From a checkpoint of a small transformer trained on Wikipedia.
Size: width 192, 11M parameters.
Each number is 500 + 25 x the weight over its row's rms, rounded and kept within 0 to 999. Layers, rows and columns count from 0. Numbers have three digits each. The size before them is the row's rms in percent of the matrix's.

# layer 15 attention query, 192x192, rms 0.0728, rows 0-40, columns 96-191
066:536506518512475475481517454527499528498508520511504467485510491498497507474502482498479464487530498500529474503489496493501530484522472512536533525490526515496510477505490492508518550440502490478518510508482510549505500490482491539515471522542516530480514519550463458506533469462477516536
097:502518502540472516518464490494479514499501492524464486432535508493497494514458535484464519504504482525566517514511468483512545497491508488497492493509477516448532519472493520479516497486447502500492492543512528487441534531476459509497532493479491522494543495482537494483482505494499482468
082:515477495505515476463515449544496537497513513504543464493492522500499478513512445488491473485531513476482509511473490523490482512512492518503506486495481481535531484493504538469516492523491503506491535518544541488522515511489523552507468515510515487461501458476512498494456546507577534518
094:527484544519513498491540484500498499491473494498506487500537530526498539445483479500530520420528495481489526513507493504463543473469518506507509501441491457504493507481489499467523513481474444489528520506471513483529514492466510513514498523502501520497502469526475487491493514511580510483
078:490535507514474494533499561489480460521509465520463538501482517478493477500504562482496498533491519508506506502519535494524504523456486466507481489520503504480493521517522457488496472507507511465489473482507468470472508487550473446506512458456511462532544555529515518502543499507472501464
082:522516501531497534525448470524556499518507497528537515505490481500518529482498498548482458475479495468557498499451488513482515519520502476471502486477477535499523456513510469492535492480473494535477488472512500539507514457507459472476497480536479515485548527528484500491459441521490536533
089:505516489521501525495486477481553522472489508477486494489531532518523505490512464518468497478482511494514504490471462516495503532579490524518532543493504533490482467513521502516522462459483464501489511498502473557468479525513487504485472533510472529496517507484474498499408416510503501544
089:530510473526469500446531505494492487522512479503500497528513508517517518493487481496517488527489477482530499524495502479474478528471520473489537494449482471513510483503502475475549478448535507458507499512529488512491514505517503505506487452490521489535545560552482491490462499539512499502
090:514475508550503535504490521443504498490478537468505503521524463521515549476480512552507524474456483520498479498544504513526529468495525524466513480480516538481479478490457499538472503472456508565504474507468502537476471508468495491508507503544465517514487511522475480497530504492434449469
083:490495480501484458523513475503553493517483502450495530490528548482477513508535494477518515468505533472438499519492496530503501497507519524472518518484519481476496448482520492489466497495455530512494512476502493495492482494523518455476505489541537477538518527474511460466520513518487486474
088:487489477526471462444498479498481510482514501451478467493499517491533507525514490512501528564497465482490495516525490475511474515478510480562539485502472484514490469523484524494512456486523530441540526520503508515509518535500543538485511498474531494477484511510495488509492528506502480517
100:485485553502514520470494473483561492492515515424510496508553530529544533500489478525530545503459448479467484491537479517483472514497508505534526524458470452549463481489488504474521463483507463511557504502487519519506519514488511488473513544486471521464491484524488489510425467494547467524
085:500488466517522481485458491505500473511521514501471541530509457512453483523530476496470515477520540505446490475511523529504478526514528503434478487499502507480518524487437504503435498547526466544467458483502486470510507496511542519516495497494530459547475479479497522486500539492471474473
079:519511466502510499478547469494474506496488483478524473521526506533482478532488435467469527503527472523480506514491530496527478493546496526498545517476517488514489502502518519503495455488517471477506495526523467496520496532461560534535469490500517505490506500522467470534457537517523456545
085:487508508513488486522512479542504525488519516518494488489487548482510482504510530508507491515479475462549493540508498489509476472456466514520479533468475505506485443490517491484517497495487539478491510503502499498496517454561466458517509517538508500462543512512544445482531465478539533505
087:546514497452527456524506526515449518520470453500532515489516491496425475496457469520489481515526543534488520467476468514483560510543461525483499510547530492457535508474472486546523506486514458479521484544501481535468475523511504517503466499490506502531499555491453511487473461487490503507
085:493509495498484528484463558504456525509483525540513491507477523502542472477459520517507496515494538487550500493457501520516488506487517487444505521552503517487479514464526496565497543500531513488489528524531490522503478451534500507497523509517459524470498518478493528472543486484475447488
087:493481515484466510476457497461480481474501504472507521534488467504499531535484513486515525503510451512468483495544516503516466447500513503467496477484523513516489523523435479508466464549563499492470495479481517474504507485493497529507519513522533508512441472448479512506536530509486471489
079:483523498493524540494525546476476477524501502512456496519484479508517470512523518509515520550488521520497489502528520469518491493439511486515484489526514519502477554487496499538468547512511492537520487526478512458525503515478522499508520475437467497510508485545517524530540516485472472475
084:477479494451501509479542520452441524494496510500486464511491478499495497476472533493532500480489473529473508508528513492480512515489500510551521488504505465499529549523477524510546478480492496487536477494481498501504476552485494525511503538468516463513453513502523522521487499494545563510
077:506504522524461464481515501516492495527480512480477457480522521461509479510530517461472531524512518500499468540489541492535547507490492526527520529467540495439507485480489461499497516441454507471534476501480479491475518525468526510516460516487536500501518524550458493463573532433441473513
086:520446499463485501506494478526516494486529506506537492519488474505455545459482479515504459414502510509469504477493514561440530527534505496502499474504487455537521498535498504438517526475483490496507474456477510523508489533493503530471483525528495473518469507490483513507485512511523545504
081:469499439476512515494466491485485521482519484521524529522455511509500514506492464498520477483501509472499526458471478509481445513505510483475498472533476490545508501540505531506488480562547515502458547490552505482512497456543478497495520487518499481499486461432543524509434506571557531496
079:430476530478497539516498556469488495473490503496428511481486518473520462544511540506512517548481489489515489489524503482504477529491515482554489522540507505509457524548511504534499493515493497461514508494476465477518503518523483495477526543441503496454482507504538520526520476483518509507
080:481509464517520534464475504454452518463507505508521472499462534500526523494516499503487487505449505475497483499517508496549489526483526475563529489491491535495480485544494504518511511489482555531546518510538494504512499508508491514518459478480476499469509447509514489518536538486480488509
086:489490556510479474482522517526488528480505536498534457479478521485561503468491515507533483515485492479525485504497492496496512522466491522552485529517471457523511474508554500508552536473508560457529532510523535533483498470497491501482523538516489498448493500526512518469504493479517534529
079:460547483494539534519472460484539521502515498489496534493515491514512530484487477525493508504502499486524528490481447503477453490541497488493498496498474529509487517495503522507485492551510478566456512492521502520531497480525486470514525482478488534535491482467522495509445449539527515492
074:484539472459573504515479492485496494510494481496542519507498469537464510499472499511534524487512497513462539479499490494492499472492517482434479474529486471500495533464485545524459518558509502567500504506502533486525490492491539464502530483486462493506479470471531506531499523518513489464
086:518508517488471535480519492492561504507458509489522498513517475512549507511497510487504508474510462508493513535478501516527505477521497541467494482471512488523494489477523513478521461506492501537489502467486541525537472478462507485473516516566476498450514497470496481492465491521537482522
081:486522482473494492511509546508476472483503469508526497480470527492498503533482514495521512547480492504494504478493501484501520519463495463503498495559485462541480496508562503515472508496494556468553525521502514484483516534503516471471532488477466469468494532494546505520495542522499467499
074:472524491489460481516558534517451536491456506514477472452458539491508474488499536483466488488536507543484518532503549504537540509506463549530520493550535501483473533483535495536496516490492520478521500495498489502509475499474478522520501514519499470485453503485505472499528525499507495520
088:531496451504497535462494494459500516496428511455492485485522523510502522509483449500506535494506463507489514523467473480532523502519532501446546487464500510461493494488477497544536470469506481507530469501509498533509492520446522513482499494520515514505499506460467478470453495528510483524
067:513469496534501490514537498488448541505486516529506440453514517515491461494538521504485449511506524492480483517500547530433501498456510528492543553481525493476497487529472493499494538460503491497531515542518509526486531517484490492556507544499513506474547503490484483478454508487487486510
094:476517477530469523472516516522494494512471488490486476515498559483514507550515497474493533552500514452524456485488477505501526532466485553510535531466499508496491515499492511515533498482505500529504494513565495521492537511500494503486511465514490473455519550500462497459493545489470495513
099:504492491506493522552522486502486475449534485518520492511510491510519500464507469544530494465520474506477448537534539465535503477535484536504511513483519446479502480504484501512493487492443491436492465517521509475504446475509515522533502474500521484508428479498486540515490506494521528485
094:506508535540438495451535485555508522521484503529497485485509477498541512516495548499512510536492475490511485517509528501488525499463440492527515571493502498528478490500487509475498492461515483493547509518510498565502525481503473489500510545529489522472534524503470477516501493480468503511
093:469489437514520514531523513477492504499491498520482518475475470489461429519500508534460492508527506463512498487493481533496481543528505512497467493555513519498481542507474535542544511513448475449440504502541491475514481516516494498513494507501547502533520508519561506480510461502509479458
087:519537512467560490472471508496474488496484487490485493515464552549485483502491471470504510542503510559485523470469495512509497489485523489479521484545511511512484507474521504508469488534557492531534519506505500470506510511499503506499507499487463458463486487474515526549441523540516503554
102:573520474484505481490475502497503481540498506479479501499493514478475517496511523506497492488470523516515524505485480530494555454529497495496516452461487543453543470485486469494542497490480535555527492495479538518445503475494511484485512507488444490507552500515481452464523530505460489519
098:530473441476526453498498502477494474543481519450517503489505480476505513533483493527472485527511493510502514498453491520538497464542523429495481469566489541513509483498501476498479505499467501530498541478481530496484486493529493481532525501475501513532525457454511509533520514502479490498
092:510540487462553502481446522501505504489523485498488489512462573540496471511499451479523509513536525518516507464462488489503505488484512508501457489548500493527478541492546533510452527542572504542496515502506502456519504484543529513494494504491463468466491455490512528534484506517533499538
# layer 15 attention key, 192x192, rms 0.069, rows 0-39, columns 96-191
071:536496514492479503502533550519494480475521504515515612480510487557502524478451493489500518500524444545498509492490522517519507523526523480475528524468487507452500482513503505483516477456498502472499507499470531524473488523513480511505501505509549496530527537511520486553539499494512495519
095:567482503512474468526509497485511464543461457528502505480514463475456517483469492461496513494508523518550518476453482478508545489517478509545483495518518476453495511507483499532475512494481506493508482521534507436471489525496495498510530465497516496495483496503484516527521486534480479524
079:519476524517471474505509492537497492477530475541518496495475513549512513474474466494480487514480510532478515519498537507496541526508452479509518497511486519488529482485510488494488496513502485478486480519520522515513490529522494465512509523522450478507542511539509480559474529495536525484
086:501490544529502479552524539493507486517518472529501509489494508531524538460475502458540476475515476538474489491540527544533524515517511475503490516469495480468465496490500506460457518489490469484504492487459534485513532530518494479529506529531500509493535489521512484564489521465528535502
076:487509487498517506478482486475503510517489531489479459524493491433487477529562525527505493495519534459505473491503477509458502489500518492542468489514521511555504500513506496538507529502504485509520520489542464484483509478462517520492496496460500508482456474478494532425491507505478491509
080:491492461472499522513421501485490521508487537488480501521486512508464468506510474549484477469483493512540486497469479511479479482524547468482500511495509510477490507508556486525483499497534468494510528489495466470467504492490486531477524519541548525531480493502526472482493474526502454530
087:497511522485490525494507523490479511459481494496489568464505508574472495486448493511494507493495467521524538500454481502540470496530537474446524526463485465450503518492528521482526458493466482498514499482483525475439492553519497503459518488518519478540514515486527494541503464522513496500
090:496478486531449485470534544513512525460519533500471543545519476556538480506477511508538471511505501510560496505502520558538520539515563458524502495488491490518463497556495537498534507475513484480517512494538518502470523498501488502477488521486515505469510499509496481537487502523490471517
092:506504484516515507494513529486478499528473476415482546508520493512524528488497520505487520511515488510506519498516464484556484489464532557458481519497502482466465496513478544483493494485491516533520477494459508479495496484487472554503484472543521484493493498527474508506557446462484498494
083:536524490467468508475444468505547503478494518464466514489515535486465548479546513509500463518478491482469471515487477528498517495502546486497463508463546483520524484460488508489502504472488528529536500468517513513503486527499533504459476517485515467514491503445484512451506470480495499448
077:548480505546489482465535493498509516479491514517508593488504456569516507492469520508517506494490501540486515532531511488490521543487487453545524484485481480531509476509448514513494503489493514484510499505527489542493475483520524493483508515475464502487534509511482521560492508494485494520
097:484474523508523525483534496480500528494494493457482553473487472564519501498461488500548476477483506538522510493507512541505511509516506468496510511471500450525477499451457547491506488521487509497509504482472511474503515516514537497487513513516470492477535521475493496574461493487498528502
081:448533494506482496515470464526513505509498509466453418500496494466472498506549526530503520546503522469460526515503498480474466461450464544523506496508489494533518546501513495469488512522513479551506478511503520486490507492459518504517472507497458484505496502516534519427475493482495508485
078:497482510501490498492553512527486505477509498513509605510509517560500502470440497489514517490492500531490552509480525503538536548493493498452557503498491488487489489555501530462523495497479489472497491503477523517468489515507481485494464514500488490495526515508476503548480520515518495502
087:539479489468510494511495520485502476471504501496502470480483512485528500504549472510480455514477458511479452484505465532483531507542534456523468491520509546482530451457467478552508506482491498498507522485527491528514518492498508496527521497476497500487513493463501468513534512531476528469
087:483480512518492490501506525518453516550508523513493539474520517477439515476480501509508545475517518513507515497535469502538482547535522493460489518483485500476495518512519504477507451498460463511512528500484502483461457549525485508459464467505569492560467532493519538488513473502513511495
089:502483477455516484487475546522519503513506533502516453486525517490561437468537545526448513548507486487520486515516492506517456504440520485447472533520475516510484497459505529483530500495508540465498515497503518477499469485506501523487526474498530497529479472482481499505518522499454520481
089:478482482503520528486466488516516518502486469481514474501467478451487514533529521482537517531500503477445523504515509449507486477454457511473574479536490480522510488501445482484485510527551552481483497517477509497542516464492516489528503494537475535510511487482527533477509498485480522516
078:477546498510504499502542478484523499548500484511469442560534474482508440511531525506482508507532532459509508503518516485463476488455471556523457475512507535531478543494488525505493534521485513530479510513502494489543501459464507501543458502470501471464504479544460509471473484480521498529
086:444474552522515501537594519484467512503496469495508484493510507526556505504437508484534505476478471495516498504538503504517516521503509530533473525466493507490487496554507492502503497484497464501526482498469488522516509491502484485509541503478465483479508498534526477576502494532560552477
077:542521553501498499511551514520549475509514527465503530501527474547493520478469509501520522482514455547511518505493500502523519503494524523497513528471495506483499497518491509503497445438492489492518480502499512506451497525487525515493505499448523480548517519498469557552516485496485517455
089:467489508540489503536496501502473499501516514502514524499498506501555541508432485479527540454485479503518479475510513524500504507520520495499521511465482457504510500538580490452498502467530462487508481497472497541469542501526451488483504521536485523501506537533527481513538516515538492487
081:480481456504487508487442478510488516456496490535501443507479535451498491517544482513479461505478535448462473514504494480473488485498469459505504472523484505550516503492499491508500536551521497496474504505525486512551485480518490467493515507537455523461502469497543455455486527524508493517
079:467509529498557529495507483485493499495483464485526438465488487493528455533529513511510513477483496475514469507510494504445443488482508503515500484471503513552491496451454476550504481498497502490475544496500450488523521482483555500510516509446489517486491493453490520481469507503520506495
079:535495502540519508481544523494459489457505477492509502524516499518574488498506492508477498465515492483484495524523484485472508467471480544512496518463465520500516506495484491503480527508467475521503484490515478514504491466496482507500532498496459472501521482555491485579535487500514520518
083:567474510504511470496516535480505485476536509504553523482493514535547494475480484510496479480510473548510454490533501519492534547536499472528451506495482492503511457479484528551526494481500509463506509504506496545512487492537509520498558501497488509481508499496461476562505509510490519483
077:467519479461502508477472459492475537497481460511475458500493516490432497526538491484480478544465522428483533515494493497475458472503479472500468502525520492491496541462499501500482542553514507542484490501516513478546491513491513487516497489519518503520492483478543457468479504497509500514
075:448487470494523492517497470492469507547488500488506458520504552445481485521531487473488490471483585461479503502516507480491484496468460535514462485514518498518484521489491507492476542552493518546497499500489477509566479476493493485503494494502498524474469477493496459439475510501510502505
088:484486473459533514503487487518511507523471490475532468499473521540532479476479460519502499505473482531526517498420483518566519490471513523438541500535541495455459484524550505497500463494531550474490487490471524483500506518523500504495489502535471513509514502494515492515470504519500522471
084:512478475524531495480484471494492492534499521502543497533516535442545477514486481479501501434514562514542461501505496480475520537491487499519492472492499476569493467499491511541497515515485533494499532501516445522525507464535494497470477515477491518466451496471451500466499506526478471533
074:571491536480529490478538502529507481505510504538537521474486508510518519460460507492491534505527433503474503511492486488547558528493493500487516518513505507475483469534526491508510495470496514468519462487494499523473476504537470489505482486487490456507474496511489522539510508514513524490
086:492493517504497498523518516517516520497465480486487511492518513573513514450439485502523494491475466528533543537507468506578505493471528504457523522492485492447442511522505511461494468484486489495525490481496534489478489530529491492461495487507501502538504506518496507559486466516517529467
070:514484557519493500525530534512508483504497502518521511502502481548529559474459513542511479514509437544520496546522502490485507510487490490475506538501503465538487495514568507490492502472476496509525461479487494491508513529461530480535506464488493484461525540506492525577491507481481514504
084:537506544531518504511496529487509524498505508481505469515508537550527518512506520525493493504521509526481488509539490458491526468479490494510487521474534497542482498478481487514489485480513456476510480510519467496511512498495539456503474505470465512484524561522507524581506493504512494529
098:470512546543501556513490529461532500523554474506472534476509489502522561475458569522527496488472465495508518517526540492509456477494519517477523519449472493486503493552475493482527488506447520524523489481471516503518487506474457527508525522486510510503499519539461519488497512491503504475
086:524502532531501494507505512494468479496510504490513590508498512545544498502488486505507489477515477527513515493511494502485507473512486487505504542484516478514474481499525503492467499499501497493509481496480497514524491504494488504508470457510520497439526508507524498603489496481499476494
094:460488495491487524492504506475498520491503498472495500480521527481531419495460459528481471507467525483505503504521477496497510479499457496481475511480494501532460553497521530474519466501522491469491523517528504500498491499528508489488520516525516511511483538496526511418494487525516498503
090:473491469461496485465510460519494515483507487516484493507478456482459543520536518486515545475552518489501502518428506504518513543469543513489508473572487479476543501509451485499470555512503513512469546500508521501499520493484538506491508530481562524541503497501473527468497506519502491498
106:518527499462531490505451463529468504488485520500510473488517510490501512498539519475519514520538534530469498491498499520506507479502489494550490483490543533443520456481498487522505514500477513537560487474495479479481514482497508502494476510480482471519490511496456469509546489472468505511
097:497503468485466499484477490520414492508481453525500523504508487481522498495500487484506516534487522501490509468447471525498519538543527505485469492552492478478542501530497507467524481514451511524523509516485517529484502495543482500463500514537524462553456501498470498477531532497489520482
# layer 15 attention value, 192x192, rms 0.0438, rows 0-31, columns 96-191
112:528557515480510509512505483481543456517511499499500492563506506513520503510496491458553435471524537448492466482482480522470530516542525515488502486525508448512508532538436507508483525485483516483507498489518510455508525478510528568523509512510499477517516499492531574501487471516499513469
098:519467469481517546543507513487500459477522501471502502541552483507482480491501522482483471479502491521516510484481497526522507505521503502492470530500517509502483492449511500490498503505500513485474491511564497442495496509543493478509547493514491507464512531542512484507462484524493509498
109:492521491526507517511522508570498516502523476531493496500502485493521478520520493535482531500475477509453491491518497533561490513485483505487440481559525545470491466472516511487523491500511510508504492495437522510508467486475500494516451470528474536530500495481536442501484506506469492509
116:508529492490510493462467547538499530510512521458456503506499493506520458452514512508505417512515495471540507468493503547487496515491510507478500531452490527479495445544477518446490500505501494463482525497499453491496476502483537524523489510507506464511478481517492528487509446477517510506
107:491450497510535465500506509495501517513490517510479500458565510500519496511499540530529524503519488471569490532498464485511459484500495496474497523484513512538512464533477477537479508503479470458493538494514430465527550487427464462462491513503521503512497493526464512510492452453513513489
118:485497537488502489495478480521513503477510513480457490498448479495537505476490523524531517482500529542478486494517506543520519496507514482518470467544489496504486568438555485579497480499498506496526502509528488466489532510461487492507495500481498503516479493496471446509497508512493494489
110:513530433488507459520558507522514494464477492512535510496460501512475479490497452479505505452528503530510497523523544540453536515512523529502470483497505497492484502535509500521508498501517480504495480498485469511471456457510478485526460501530485495501464497488443493486472532510493479485
102:523543486519499524509533517493489444451522517476541509539557477509461497516529474477502440508484505485530531485455502465458496509533478511486508530473509473536480483529480475466469514494529503512465487496522471521548484491548540503502486471500469463469490471499519549496492477498487512517
100:511424490517514529482511466457491524483466500506485504474489514490481479494490513460483525533488503469520527552487500478514499494481513523534485501477498498517520502518532540483508518517483511501503466509505516458485496532482477487451501548510531488479472511496511533493483512448496517517
096:488524539491525483492520479454482487532505499500469506513543525487504496512495511475500430462541509501479504496467499453524510517491531516494497495499499536476494505537494458492477497501527483497523493509492478489524497507484530530529563488520490465484488492487510516496527518479524522480
107:539533545529477517495508525474493445414515518480565501516510469497484495508516463502520488543480508504500511478516488462518495516499456516484475495492525540519501485512515488491496476491540493509496468490470512493511502500576475512532478498477495528479480481518488488513504423488470493494
114:490499485469495491483469540431495512523488474514527497489533506507519506497515497495485492509471541507463526505489470465461494494495506500548521500505495457497549516500522473554476510507491475525504521496447446529502519515467490465464458530495535470518473548506468474505536508484462491501
112:499512532512519481540551489474503483523497521528505506490516510499458465488488469482506470488504520503473519495501530516471493465496500502489500498511487452508487439557509505491492511507498448514517484469498514431494513519500548524519434483472516487483479492522564580500518516522510528525
102:509513533513474496508502533508477482467520504461473502485517514508526471511510487523504448530526494461478495513497469518487510520493480530501430494507472559496528479496507526518483488496500502471476527526457509511513468503517484498550487495513534540472501500525479440495530531480483470487
111:530576505516512478487485476521526482453491508471530502515528511487497525537520481535512497497510505494461504528492476498451501488506477525483485465534530547509481520515507452533516474488500488499484494482500489510561505492531541522541487505462503556459467477524513452498496476477496506498
109:501516464500480489467501555543511506543444548508441498508518502509526516513530491559491465498493478469527478501461492528486479550498509497508519526502495494509519473495441461517487501492483509485506500489500551491482529500495549487501490520535508529550462525481506503490483473488445521504
107:513505492564490511503495515471509476478538488482513521521506477479510451504499495508509450523488510501547496478535493485490503483496450529502506531470505529541496454507546459484482482511519481488462485489524458489488514509527543459511439496507513452487486500525513482484486460479492487490
101:491500483504502512524455556450505513523509463515523497489539504475521476541505461516482537485465543522501481443521463486539498486497495455499531499479504439509475490502506483510488480508474489533504547505517467512484531543528526467504428513454497468482485502474492548516546453488502504490
099:493469438486481494520532513503531516519518484520467519524484499485479499451475504500467521506490510556488518526505511542478513476506520456485559515487490436463487480472525531511501520511484490501497470499514487522497485503444504475465502446536506429489509476508509472487453577496516501539
122:481477457498502477496480459517521535548489477512482519476500499467482519465514530510505520485512501488479528533517524518452476455463492519487557496468463480497506504514497506465545501509459503502491490474509502495503469505483512491506491470494512462520503502501514544456470517472531501509
114:471494524536489502477547506560482501491519527502450485543502531495518531495495509507478524524502486485520481558470477467526489522521526520498504494516481481531532543524520487525508449494514564502512503524528580511497537497471489491495514515491526467514505513467477474498474539468450511503
105:491442469482515509537508526452493488492549520486525502498473482493478477505490529518460523478468511545518543481511508491567506521487503482525506502473495497468418464484522497475493509512532478527528468504514464416480477527497481485484500460508494468510482489507557535503446509521529492505
102:490569473500525497464515524542516474509541518489460503549493491498532508508505507494507491459518463508560490463488514477516515522528502516472491532509508470526499512504491516472490467488508518481493490492496471531507498464481529540487499461525453444562553480434490486504481458473461538494
101:484453573483467514534549481474488466514511491514537498493444472522456498475506504495482501522459538532464506474511520489505503495501478510545534494482484491476511487451519479489492532492538493528517487493474515487445497522528449495501460477543530523538484524481514474512500524566467445526
114:492492454543517479510554497519481501478513505485478494503517560500521486550482527543537468491516507496543463521503465469547501517501463517494461527508493535537543471496512478516487512504525501496503479505487530503493542486510542483476463497475513539505491481525517468494536475504476490487
120:517502504548511464513466472490524492521452495497517505472467447503504499548537481493495490489530495472501500439517504510455482480479499513505563492494500477510456468499514473503477513499450462487478494475511445487503500499486531490510460497497496534503449501517500545502536486504519478482
120:520461474520508481505488482452492470493507480483517516482490506478469500510496480433502503480493505536500502454493506469492494509497502475500516516489496546482542490436505459497499457514510506504482456479533531509495511498532521501500512465476535469510522531516492480492516471524507513496
120:555561459545512525455467487514527529498471523516530512500467486481494493492507437516496528493493495475532519501508485513429497469505511512516508472483498433490486527520478458475510458494469527520499518485509473506496482490521520518490435519488514483508484519491536572484532513466502517484
106:517550520505501494494513452522541521528481489557526512481513519492510497493489479497545559493515519485540509526527496487503472450522485503466531486454499456520500491523495512498504504499453507523508513484453464564540507467428498529459449477496530489555502485470486461501507474463487511517
106:526502538511504482510468472471548483509438475494455499459482444501504542523524551468503517518477482492469481543510502489518492512481536504487513484524513495500526509485524435533484504495476493459512476522514509492537526479488444484524522495525509491501543503504471503497496504518510493496
110:502504498450523496504544479472494507516482504497486490529504506506492498496489516482539443495490534506463482514495498499499526524499531498511485487540523516462507553501508497526488525492548465509538461499486516445537512487510498567506560483505473452495519453529531525508479517543534497483
106:544482566525488533523481508450500465508518499503513515535507420488487499466504507452500472520491505498538530448528512508519514473518503534498458506466505492493491505462541470480469526500503488492501492502525464438491534523472469518472473509530538469481519509519511506498496474524530512503
# layer 15 attention output (transposed), 192x192, rms 0.0427, rows 0-31, columns 96-191
101:508490500500480491489476528508486528466502493514503577477468512473489459519483487511484511563507472542497539491501506491501487510514486465532512497498518492465501485472533516497538504608502499517504524502485501495469511487511476468469506467476505442504480480515516509485507513493507471522
092:512543486483516497482507508496511514530488490512507370476513520534471493497482485501527491541500523498490512510513504481538488500498498477492514489486519500536497516525518497488487519493460492535503493484451510509500495499442501499503470508508517504525511459455468519583473497502524485467
104:470484512496489494542482513470474446477514483472496563500545518516510516473523530485506485485510527522498476514470461497488517471491499532501504541489496474498529527555490491504500506468506499497529475498523450493494507560519485509501523527450532518464494538494486510467532465476484527505
115:523510530512497501475518493490486503523463465535523488538533467542496541505514474497463529529507522521501498472494507441526504483505499499549509480493497498531513551456544496512494487472509467518510478493452479484503527513500476497448473484448497503485541519480512497559437556499512527482
109:495558524471463557447517498521532496506479499523504545544460467490471471497525523469514464503495534524535528471514542519516503499513501488527501526495519508506508522472537505438514509523496506517510468480464514540483504503484517537533490511483450518491542485492490485505500504520483514477
118:507509459531491489515520484493472508484481500480533597457545533500499487506526493498453482512508479482509494528486482463524529472514514517466497537471494485476550437541469494436494500576489530481508523494495489496537479453515511470481486503545500524479490515497507481473508479491498463501
112:506434528516527526496473474470496514536535507510475439506520517490514516535467501549486517552474466497471475517475473497511433472479487499471530515518495536528548445499531500483494470454473534506528526496570512492507507499493496488493515495489489499515502501509526496504514439496495489498
102:522495506455474472517499483507509508563475517521458440492509502509482501490468496500475478544542533506463489491543516502517498530474513459554507489515537534479514496452524527532512513484496481481476497493480542474433513497488473504521498527500532492485510506501505504530504540508508488482
094:492526519519522490499495522505521514511529500498513372519488493532502493519484496542528500498471501511507493480496516506485505500489484511471517486473492480504456489470494490504504487421489501545487498507504517508505502486465500494525508478506462498552561517508477484556480490529517515467
089:523493497506524499518454503500505538508469525509528537496441528505489505488476484521503530510511497495549521513520506499449503509500520488492481493494528493500497468503555546509518464520478502505425489514500526484467506518478499467453465526469504479513532515515514502528488485541502498488
107:481489467467497507526487482489512500535517479523420514490523515528505533503476543486476459501510514506483506539509515490464521507501544431517545505530515514474504515480497524534495527542519537478495498517494486497481478476456514496515520509524529501441471508504538529458549574510491489511
113:490528512527500507515535494523507488507544548499475473490478470482491453539520498545477500500506503498544477515528528537562513522496512529480479524529496533478472472510481497486500502423515501507456500496540562460484496502517517495506519511524469530517590467502524522498510433499508502475
106:490521469490496467495473477487452487526496512501511405497490542475514522516520517499488495516513499484520490472492484514492509570498501475487478488515522533494482502485488499502517513468532508497468552523509501500508495507498473468485545502476482467530564527527491467510491492487486501487
087:503478512499535538487488512478504533510484485526492641517498515489495536512468489501503514465481505513531524519510470489494487478489533476484525502470513507516487486513533512472508484574507503507531466507513470491482530507462503506484469514495476490485518511490495512494507498489520530512
110:476437499496489508549501512447479505505504497534471575470475523464485516477490526484494478465502515486510487492535504507503521519511517464495530513505509483459513495513520530483512539500490540498517501520511470486453497515519476470480484494506569470480496528520502526477560517505490459514
105:478506545489510522532483505490486519475508500454564540513504478511481482474502496505522518536523519542496515472487516475540497447527490520539481520487537456493496547495528537486486485522506457521522465486511450504489525502478505529475519454460475469512521462501505492558477541502535512490
098:510516516487515528511507507509495505522486495522522372492541490555501539485476500510497493514507508516509506489484526497521504503509502476505501497477488505505493519478509509496499489416480508520492494499460504503500483507486463510489500510499500531496548514475486517598481508506505511497
099:492543507502474510474554508519476453506494515525524545459480472492505536472480535502527463495530477509552518490489559547484474507520481545486497493541487510499503523518459494536533513489546476469491517507470526522516485496476494511500544495500523525484510503519484489490470513491513519522
088:498542520517508486486480464519460493512496522465553373473524511529511484517529480492518495488507457478483461483481481503515501498477455538514459488513482516519506500518472452492486499420488499540478519487508533497478512509529496509493479523480511523540505522476475490560507448505500501470
102:495504563536513506492500522501498497473493521471537350503486507478509502515514478495509496494466479498509476467503507488501494514502469505514474476480501486509480508484510485479487485372517523521507488518498497520499508511515480508472487497498516503516536507508474475533498506527486516510
112:512470512496483489517450485476478508442487512506509634471490481502496486489524484520530488450484513525460492481529529534476522494509491508510519502483521463457493444470494508498486524570500471483548481513519474527522490514527514524485481493514477488491495492527510503504531504515523496511
094:503551486528498480504505495518500492500478487473511363505527512543496514491495465508518498518513509477495460510475496489500512490521492520499512512509497500516525499492478472513498486426474514513479526509489526527516491494480510490485498510494522526507542504482473496551477479514521516481
100:524473535486484515521478469494471511485475474525513567503540479528495484480522508508470494558512528525462479517499521506546476498507494505582491513487502515451531502479524504517496497565484439468509487507475480479491494522545463487477488523474501490468427509508531522491495523501499484472
103:486537442513505459510472507549507475476499501473488438490536539481538518558494484507469513498514472481476486530485471481516509498505525483477484529539481510511515497509459503526473459505512530480478536496511542501538500472496532521518540513511465512494510483495502522452509463486533523501
098:509516502473483545516468510501491492487491492542524659493510458493509499496484506482525492496493507490493532490500512529500494475520534473480504496501515486481514498512489512484537462577471492490545483485517476506485476519525463525514500510508468510500525490496479514480470513481497489502
118:497518492494509534473563533493511494512504507526502500514525541466540537461446498483476521539488490532525513519493495501509506491505479524520427542491490502503528548491517513482523460487574540488513535506509546528481504480528455505529518499553468490500562489505513477470487499501472521533
103:482544496487519495523493508510513510544494506494515352467495525528514512505481533534503488513476511465515493547524513508493530503497484508490507479505513521519475519514494497510496500436466518503501496485462496480503473505487483492507500490536495526499492468486487506536488528495500486489
097:477467559508494479532524527481500481487524476495492367505507481502505532498512505512476500523490495523483464451484534508507496513491463529509509501492487508487492475480519511517519518373535498504501494521513524517496500498527485464481533496513523475501517491517506494523493496525473503518
101:487471511499479544487482522498458468472506501489498489505488460486527474519524538496465468480486438521492471459492524535508481534487498515498463526508499527476518505527484498489517509470522488470527493540557493501458506528585478476517521538497476485438474520521532548445534494494457512493
097:493484478491492531477515537526477529503503515478529568514484539489510423471483503494512480504540497506505532515483511469468567495512463470516484548470526509524486476496523537458481506581500565534482495485481510520454477503472528508514485492512494478493475515489519487503514486524498489490
111:499531464518475458516473486511498508495503517478495567475473542485492448509501481486479500552528499475500525508495481457497548498505505472519479510508509490491524439486490506486535508589478540515475534477503515475445501502491500448479479488484538492522502528483492480467503482490493469511
094:494524473502525489482520506514518506506489494484502342497523545550519498518477496506506492521503502520492502509506502473524525525495492475505511512487496500513473503494502498494507489443494525528481493501446508510533483478498511488504506499492482515491534508495483514573473492506509505486